{"hidden_size": 64, "intermediate_size": 192, "norm": "rmsnorm", "rope_theta": 10000.0, "qk_norm": true, "parallel_block": false, "init": "uniform", "init_std_o": 0.047, "weight_decay": 0.035, "schedule": "wsd"}
Each number is 200 + 20 x the weight over the matrix's rms, rounded and kept within 0 to 999. Layers, rows and columns count from 0.

# layer 9 MLP gate, 192x64, rms 0.246, rows 171-187, columns 0-63
203,203,190,185,197,178,203,196,193,209,228,239,150,194,183,202,224,229,229,202,192,217,219,208,227,215,196,196,207,183,226,199,202,212,192,244,204,187,212,178,220,200,180,208,234,209,182,222,237,195,178,190,209,242,188,229,205,217,198,215,242,189,157,203
178,192,177,161,197,200,174,190,198,228,207,228,200,212,202,175,186,192,214,226,201,243,208,235,190,194,213,204,218,175,193,193,218,203,231,210,200,171,213,225,192,181,195,222,232,221,198,233,192,233,214,210,168,186,192,207,209,221,175,168,192,183,195,249
170,182,211,202,202,182,213,182,209,245,212,201,210,217,203,212,213,189,184,203,174,188,214,239,221,222,211,205,199,164,176,179,194,233,191,196,208,224,221,193,215,192,204,206,186,222,217,212,206,216,200,248,197,180,194,193,242,192,178,181,240,218,174,197
183,217,199,201,188,191,217,175,221,177,167,195,235,233,232,223,202,203,213,198,188,249,203,191,241,206,190,198,176,204,245,228,203,175,190,197,210,195,157,191,211,180,184,208,202,233,221,216,198,201,196,225,184,179,186,195,210,206,209,217,180,219,248,223
194,196,196,183,225,244,199,199,186,239,214,218,202,199,189,227,195,197,177,168,183,194,199,175,194,180,200,208,198,178,247,159,190,224,201,204,155,176,230,236,209,190,219,195,183,205,201,184,211,229,191,185,198,213,223,176,201,176,163,219,204,202,210,203
180,179,203,214,238,206,175,210,187,177,171,216,192,220,207,217,218,221,221,225,188,185,188,159,205,196,218,185,210,178,192,180,177,197,238,223,171,166,189,180,194,182,164,191,216,207,215,221,199,189,211,207,192,181,181,204,178,216,218,196,228,192,193,231
177,185,193,206,192,223,143,236,217,187,209,244,206,204,212,200,209,230,201,198,190,171,202,224,207,222,179,202,215,217,216,239,226,179,206,166,193,247,182,216,211,212,174,191,198,223,197,188,198,187,210,184,166,181,212,156,240,173,202,207,193,226,197,180
199,188,207,178,200,183,207,208,201,210,203,220,175,221,215,230,223,215,213,181,208,202,227,222,206,209,248,216,166,221,165,175,156,197,239,230,164,184,181,179,178,187,162,148,229,196,194,196,217,198,177,210,207,172,159,196,206,203,184,196,203,222,192,193
196,203,211,194,215,183,160,193,226,210,185,196,213,202,221,197,184,203,201,185,215,192,224,209,195,202,170,196,218,233,186,192,199,210,171,215,171,176,216,206,174,170,199,221,246,156,190,219,207,207,206,198,186,180,182,199,203,205,186,203,201,180,176,236
173,240,201,210,202,204,201,154,160,199,229,194,197,177,241,208,237,184,213,178,191,199,199,206,184,198,200,209,184,201,179,200,190,174,177,216,175,187,219,222,213,201,224,196,199,196,209,223,179,195,205,237,179,170,178,183,226,217,199,189,241,218,225,165
203,194,174,189,194,227,162,209,215,190,191,168,236,192,201,191,225,192,186,183,210,180,193,235,193,230,221,222,188,216,175,166,218,184,203,209,194,203,180,208,168,170,197,195,209,188,176,230,201,224,209,193,179,209,186,190,212,161,190,242,228,187,205,183
195,233,218,192,187,197,203,200,208,199,221,196,207,241,190,198,203,199,218,170,199,196,204,214,230,174,190,212,194,147,204,178,182,164,200,185,192,177,192,198,226,208,188,230,190,199,203,226,213,219,209,200,177,202,199,168,227,201,228,174,176,220,215,244
195,200,203,182,189,214,157,234,220,230,227,194,202,194,207,204,190,221,207,239,189,195,209,236,189,167,200,181,212,172,223,202,196,183,252,219,202,219,194,213,172,172,236,204,192,229,201,217,215,184,214,179,192,178,188,196,183,200,192,178,194,240,178,189
195,159,214,264,209,208,202,217,196,182,187,182,194,203,214,191,208,177,175,186,193,218,212,218,215,176,222,220,212,173,188,203,163,220,205,203,219,204,197,232,200,188,189,181,198,204,194,214,209,191,220,211,190,203,200,202,212,163,176,188,210,172,189,208
198,178,195,187,209,187,144,140,192,199,179,201,168,154,196,182,210,216,203,195,193,187,200,193,210,191,221,216,207,205,246,223,198,213,186,213,208,175,188,175,150,204,186,208,202,187,171,165,224,218,185,204,197,218,216,210,194,173,216,237,194,164,176,213
192,181,162,184,195,170,217,219,224,237,205,206,219,201,191,159,221,191,217,189,210,246,227,190,175,221,217,225,194,197,197,207,189,191,187,206,215,200,193,191,219,160,183,170,211,239,211,211,188,206,227,181,188,197,228,236,208,202,210,217,202,226,184,226
201,176,183,241,215,180,201,184,199,208,206,196,196,205,194,176,212,146,158,179,182,266,200,198,232,213,233,205,204,182,223,213,215,164,175,184,197,192,230,191,190,202,213,194,217,178,199,251,196,201,167,214,205,187,200,163,203,159,229,188,221,189,212,204
# layer 9 MLP up, 192x64, rms 0.247, rows 171-187, columns 0-63
228,212,189,206,215,200,219,218,183,180,215,166,202,216,195,236,194,203,201,197,225,225,209,197,197,209,181,180,167,208,227,188,197,188,194,175,192,227,196,217,192,191,221,167,215,184,194,174,206,206,171,212,208,169,185,138,210,191,175,203,198,227,231,188
209,214,193,212,216,219,218,193,208,237,210,167,180,232,208,198,235,228,218,186,204,211,218,218,179,208,203,201,210,195,188,199,217,192,197,203,204,177,201,192,185,181,172,227,187,205,199,224,209,194,194,217,168,177,158,233,197,200,214,201,178,221,236,203
230,200,195,199,198,191,207,231,184,189,203,240,199,177,202,229,230,188,242,179,182,174,202,218,213,198,222,209,178,189,190,208,169,190,227,197,221,215,178,188,195,216,192,185,164,177,207,177,199,189,242,225,198,212,197,217,230,171,211,189,217,193,186,199
183,201,222,177,186,186,228,203,203,228,166,191,203,217,186,220,184,203,223,223,222,196,246,193,190,242,193,197,171,168,196,177,173,220,198,225,203,213,194,202,188,196,208,221,168,192,224,162,206,203,188,204,138,188,173,187,185,197,201,204,215,173,234,191
194,200,206,195,238,242,180,202,216,224,189,196,201,200,171,182,202,170,176,199,191,205,200,170,202,200,213,206,204,184,242,146,212,240,208,219,194,192,241,218,205,190,207,184,186,209,186,192,227,229,211,191,221,221,207,171,211,222,175,214,188,211,208,207
234,184,188,195,182,197,188,191,199,191,199,184,208,161,164,174,198,194,196,223,189,169,198,187,192,228,219,219,207,197,196,231,163,185,209,212,239,212,178,188,198,227,219,198,211,227,186,179,184,209,230,180,211,196,193,200,195,192,209,210,199,232,192,220
161,185,195,187,225,211,234,195,170,207,189,219,185,200,203,185,172,216,216,220,184,182,224,182,193,182,214,216,223,202,173,213,187,210,162,223,151,184,215,167,186,205,212,226,167,180,221,168,209,249,200,208,197,215,204,207,201,208,224,173,183,205,180,228
203,202,193,160,246,196,190,200,226,202,219,199,216,236,243,157,204,201,192,189,227,178,215,198,185,192,178,206,167,179,222,200,220,204,202,188,253,238,221,191,215,209,152,211,210,198,183,205,213,162,213,221,178,207,201,157,183,173,178,210,188,188,203,195
178,201,189,161,166,214,198,176,211,188,216,205,194,195,240,217,203,161,183,190,222,177,250,186,209,181,223,187,211,184,235,215,208,194,188,201,221,189,201,194,174,178,164,215,192,187,209,247,193,233,203,212,204,220,211,187,229,177,198,217,188,207,200,170
218,191,204,184,196,228,182,194,199,167,181,172,218,215,179,197,204,191,225,161,238,190,209,166,226,234,217,191,221,249,218,180,211,186,232,175,216,222,234,205,221,189,190,201,184,193,196,209,219,194,174,204,214,193,210,220,235,183,196,200,222,184,198,196
217,234,205,229,234,189,233,169,272,197,215,180,210,239,205,189,194,228,219,204,196,211,201,189,229,185,189,178,164,185,211,184,174,203,240,225,229,225,169,190,173,208,196,179,200,216,236,206,233,203,181,209,212,199,189,199,205,208,230,210,203,206,238,213
180,188,238,202,220,248,182,207,235,227,214,194,211,183,176,172,199,219,190,222,230,212,205,228,227,177,161,189,193,192,201,205,219,188,208,225,211,184,211,182,186,218,191,230,193,210,186,182,167,228,207,190,209,199,179,153,242,212,193,203,180,216,219,188
219,223,160,210,165,216,215,195,139,209,214,167,217,202,199,198,208,212,204,187,186,224,200,184,210,211,190,224,183,193,187,184,198,232,206,191,218,199,204,212,176,209,177,213,209,196,203,200,173,216,181,194,185,198,194,213,216,178,197,211,217,189,234,223
215,163,195,188,212,187,179,202,200,212,224,234,225,142,165,171,187,215,177,170,212,159,199,200,213,222,197,220,196,225,184,182,205,179,202,171,213,177,205,222,187,230,199,187,194,211,189,220,226,203,194,184,189,182,185,182,197,216,222,197,227,164,194,190
223,163,216,204,183,211,215,192,214,157,230,230,216,178,199,198,191,187,182,208,176,183,227,203,222,213,186,214,220,199,192,237,184,217,167,255,178,207,199,181,223,202,203,193,181,184,241,203,182,222,210,200,167,226,163,196,209,241,221,177,209,212,226,202
229,221,200,211,192,153,219,195,169,174,195,214,209,168,216,186,209,173,183,205,181,205,190,213,190,217,206,204,195,162,171,204,191,188,226,176,207,198,197,229,162,176,224,207,196,149,215,207,207,185,176,186,189,205,226,199,184,205,204,201,181,201,175,226
202,194,180,222,177,191,189,197,207,236,217,179,210,187,179,206,208,201,180,186,175,192,252,228,185,206,183,208,245,212,164,218,220,171,170,213,161,176,189,192,166,193,199,240,239,192,168,212,228,215,222,214,181,197,192,229,221,209,206,193,201,196,199,216
# layer 9 MLP down (transposed), 192x64, rms 0.247, rows 171-187, columns 0-63
201,170,188,260,210,228,199,236,223,190,196,189,222,209,189,190,201,208,203,202,164,190,202,210,227,204,180,220,212,193,229,210,244,197,183,182,197,192,213,206,180,242,229,201,221,188,175,195,193,196,188,193,176,226,192,196,178,208,191,196,186,197,168,230
202,204,227,208,202,193,193,197,193,208,182,203,221,218,200,189,210,221,231,206,178,171,210,201,216,211,224,211,220,177,214,218,204,204,204,197,186,202,207,216,219,228,211,209,232,189,205,239,208,211,220,175,215,198,194,187,199,225,141,195,182,225,158,224
204,203,186,186,180,168,190,202,221,179,201,201,176,183,236,200,215,253,191,191,177,204,191,229,178,202,199,189,194,191,233,212,178,189,196,170,136,187,237,215,204,204,186,214,209,180,207,197,204,210,194,190,186,216,202,212,160,201,201,197,196,226,224,212
198,219,260,189,211,210,207,185,196,188,210,210,199,244,180,166,253,156,196,202,201,241,179,170,219,180,238,218,209,207,189,218,184,186,184,171,223,188,217,177,200,205,216,173,186,223,206,202,210,190,224,190,175,188,204,201,196,233,225,178,191,198,217,208
192,218,182,182,189,182,184,215,194,185,191,200,194,210,204,190,235,187,210,215,197,192,186,193,167,202,207,156,201,207,228,197,198,193,190,234,231,168,176,204,217,196,190,234,196,206,215,162,202,204,212,211,177,171,210,198,240,190,159,213,183,210,188,223
223,180,190,212,212,189,171,178,211,194,219,192,208,264,202,219,216,193,206,213,247,195,222,223,208,210,195,195,182,196,194,193,228,206,199,203,241,189,183,200,220,166,207,203,173,178,195,184,232,187,204,174,183,154,202,225,201,205,188,236,180,189,191,181
200,228,205,220,196,197,177,173,171,216,147,208,188,214,222,169,189,170,213,203,210,186,187,225,221,170,240,221,250,214,210,212,215,202,190,235,210,238,176,179,182,176,219,221,216,203,168,194,223,191,201,206,207,215,220,193,198,195,198,214,231,186,195,159
209,194,203,141,193,197,222,183,236,192,221,198,208,189,173,191,174,155,229,175,239,209,184,208,213,188,178,148,161,198,193,227,155,178,185,172,178,234,208,221,225,177,206,201,204,183,223,197,178,196,212,189,210,218,192,190,186,224,203,193,209,191,236,199
189,179,221,183,225,196,192,186,181,190,186,189,205,182,191,193,205,193,191,186,179,186,183,196,188,156,231,220,201,220,177,210,204,206,219,225,223,224,226,216,196,195,203,264,210,220,176,199,201,201,220,214,227,202,206,229,213,238,203,224,197,214,223,211
181,200,139,189,173,182,223,153,229,210,189,213,199,180,218,155,204,196,219,176,197,216,206,235,175,232,189,236,209,205,175,178,200,211,197,177,216,180,211,178,164,153,231,196,187,178,229,218,219,191,213,166,205,213,211,195,193,221,198,205,204,208,193,170
180,170,202,193,235,181,183,210,194,203,212,210,217,226,221,197,188,196,211,196,226,202,228,187,178,172,212,136,215,182,212,192,158,218,212,211,203,187,237,174,202,198,221,184,212,188,193,185,221,185,188,214,204,189,164,180,204,188,218,203,186,188,238,227
182,196,182,236,197,204,186,201,182,201,222,206,206,193,172,193,180,194,192,210,208,222,220,214,200,203,203,171,179,202,196,218,199,217,175,222,165,232,196,181,223,191,155,234,235,213,215,168,219,185,200,226,217,187,214,212,181,214,194,210,178,199,188,238
177,219,217,209,199,210,189,191,217,198,198,241,187,219,200,168,215,202,217,224,184,206,205,222,239,192,199,257,202,181,214,210,213,182,180,229,205,176,212,229,211,188,141,225,195,205,199,214,212,163,192,180,198,186,195,208,179,201,225,198,225,211,187,204
186,199,237,182,194,176,152,190,190,224,176,206,228,221,198,203,185,178,229,186,199,191,177,190,214,206,192,181,196,219,229,198,183,243,207,204,167,175,197,224,171,216,186,226,213,204,198,251,158,173,193,228,189,188,207,219,186,202,162,193,169,186,194,185
182,190,215,213,207,228,190,169,216,209,190,179,232,226,215,213,172,248,159,223,224,197,219,226,183,194,162,224,210,208,207,209,178,221,171,226,180,179,203,202,185,176,179,206,185,194,201,173,212,192,209,224,208,197,214,218,216,171,214,185,178,194,208,221
214,188,186,222,229,197,179,220,212,212,170,211,170,165,226,220,191,202,192,187,193,223,185,192,201,182,220,244,203,184,209,182,217,182,218,168,177,211,196,200,182,209,208,196,186,170,170,206,189,167,194,203,199,173,205,211,195,184,195,203,178,216,184,202
190,204,218,194,194,202,179,232,257,214,207,224,198,206,200,196,191,218,219,234,180,175,184,158,201,209,211,160,169,169,179,221,194,202,187,236,230,227,180,206,180,190,162,212,213,235,191,215,194,190,224,184,209,177,203,193,203,204,224,188,169,180,204,163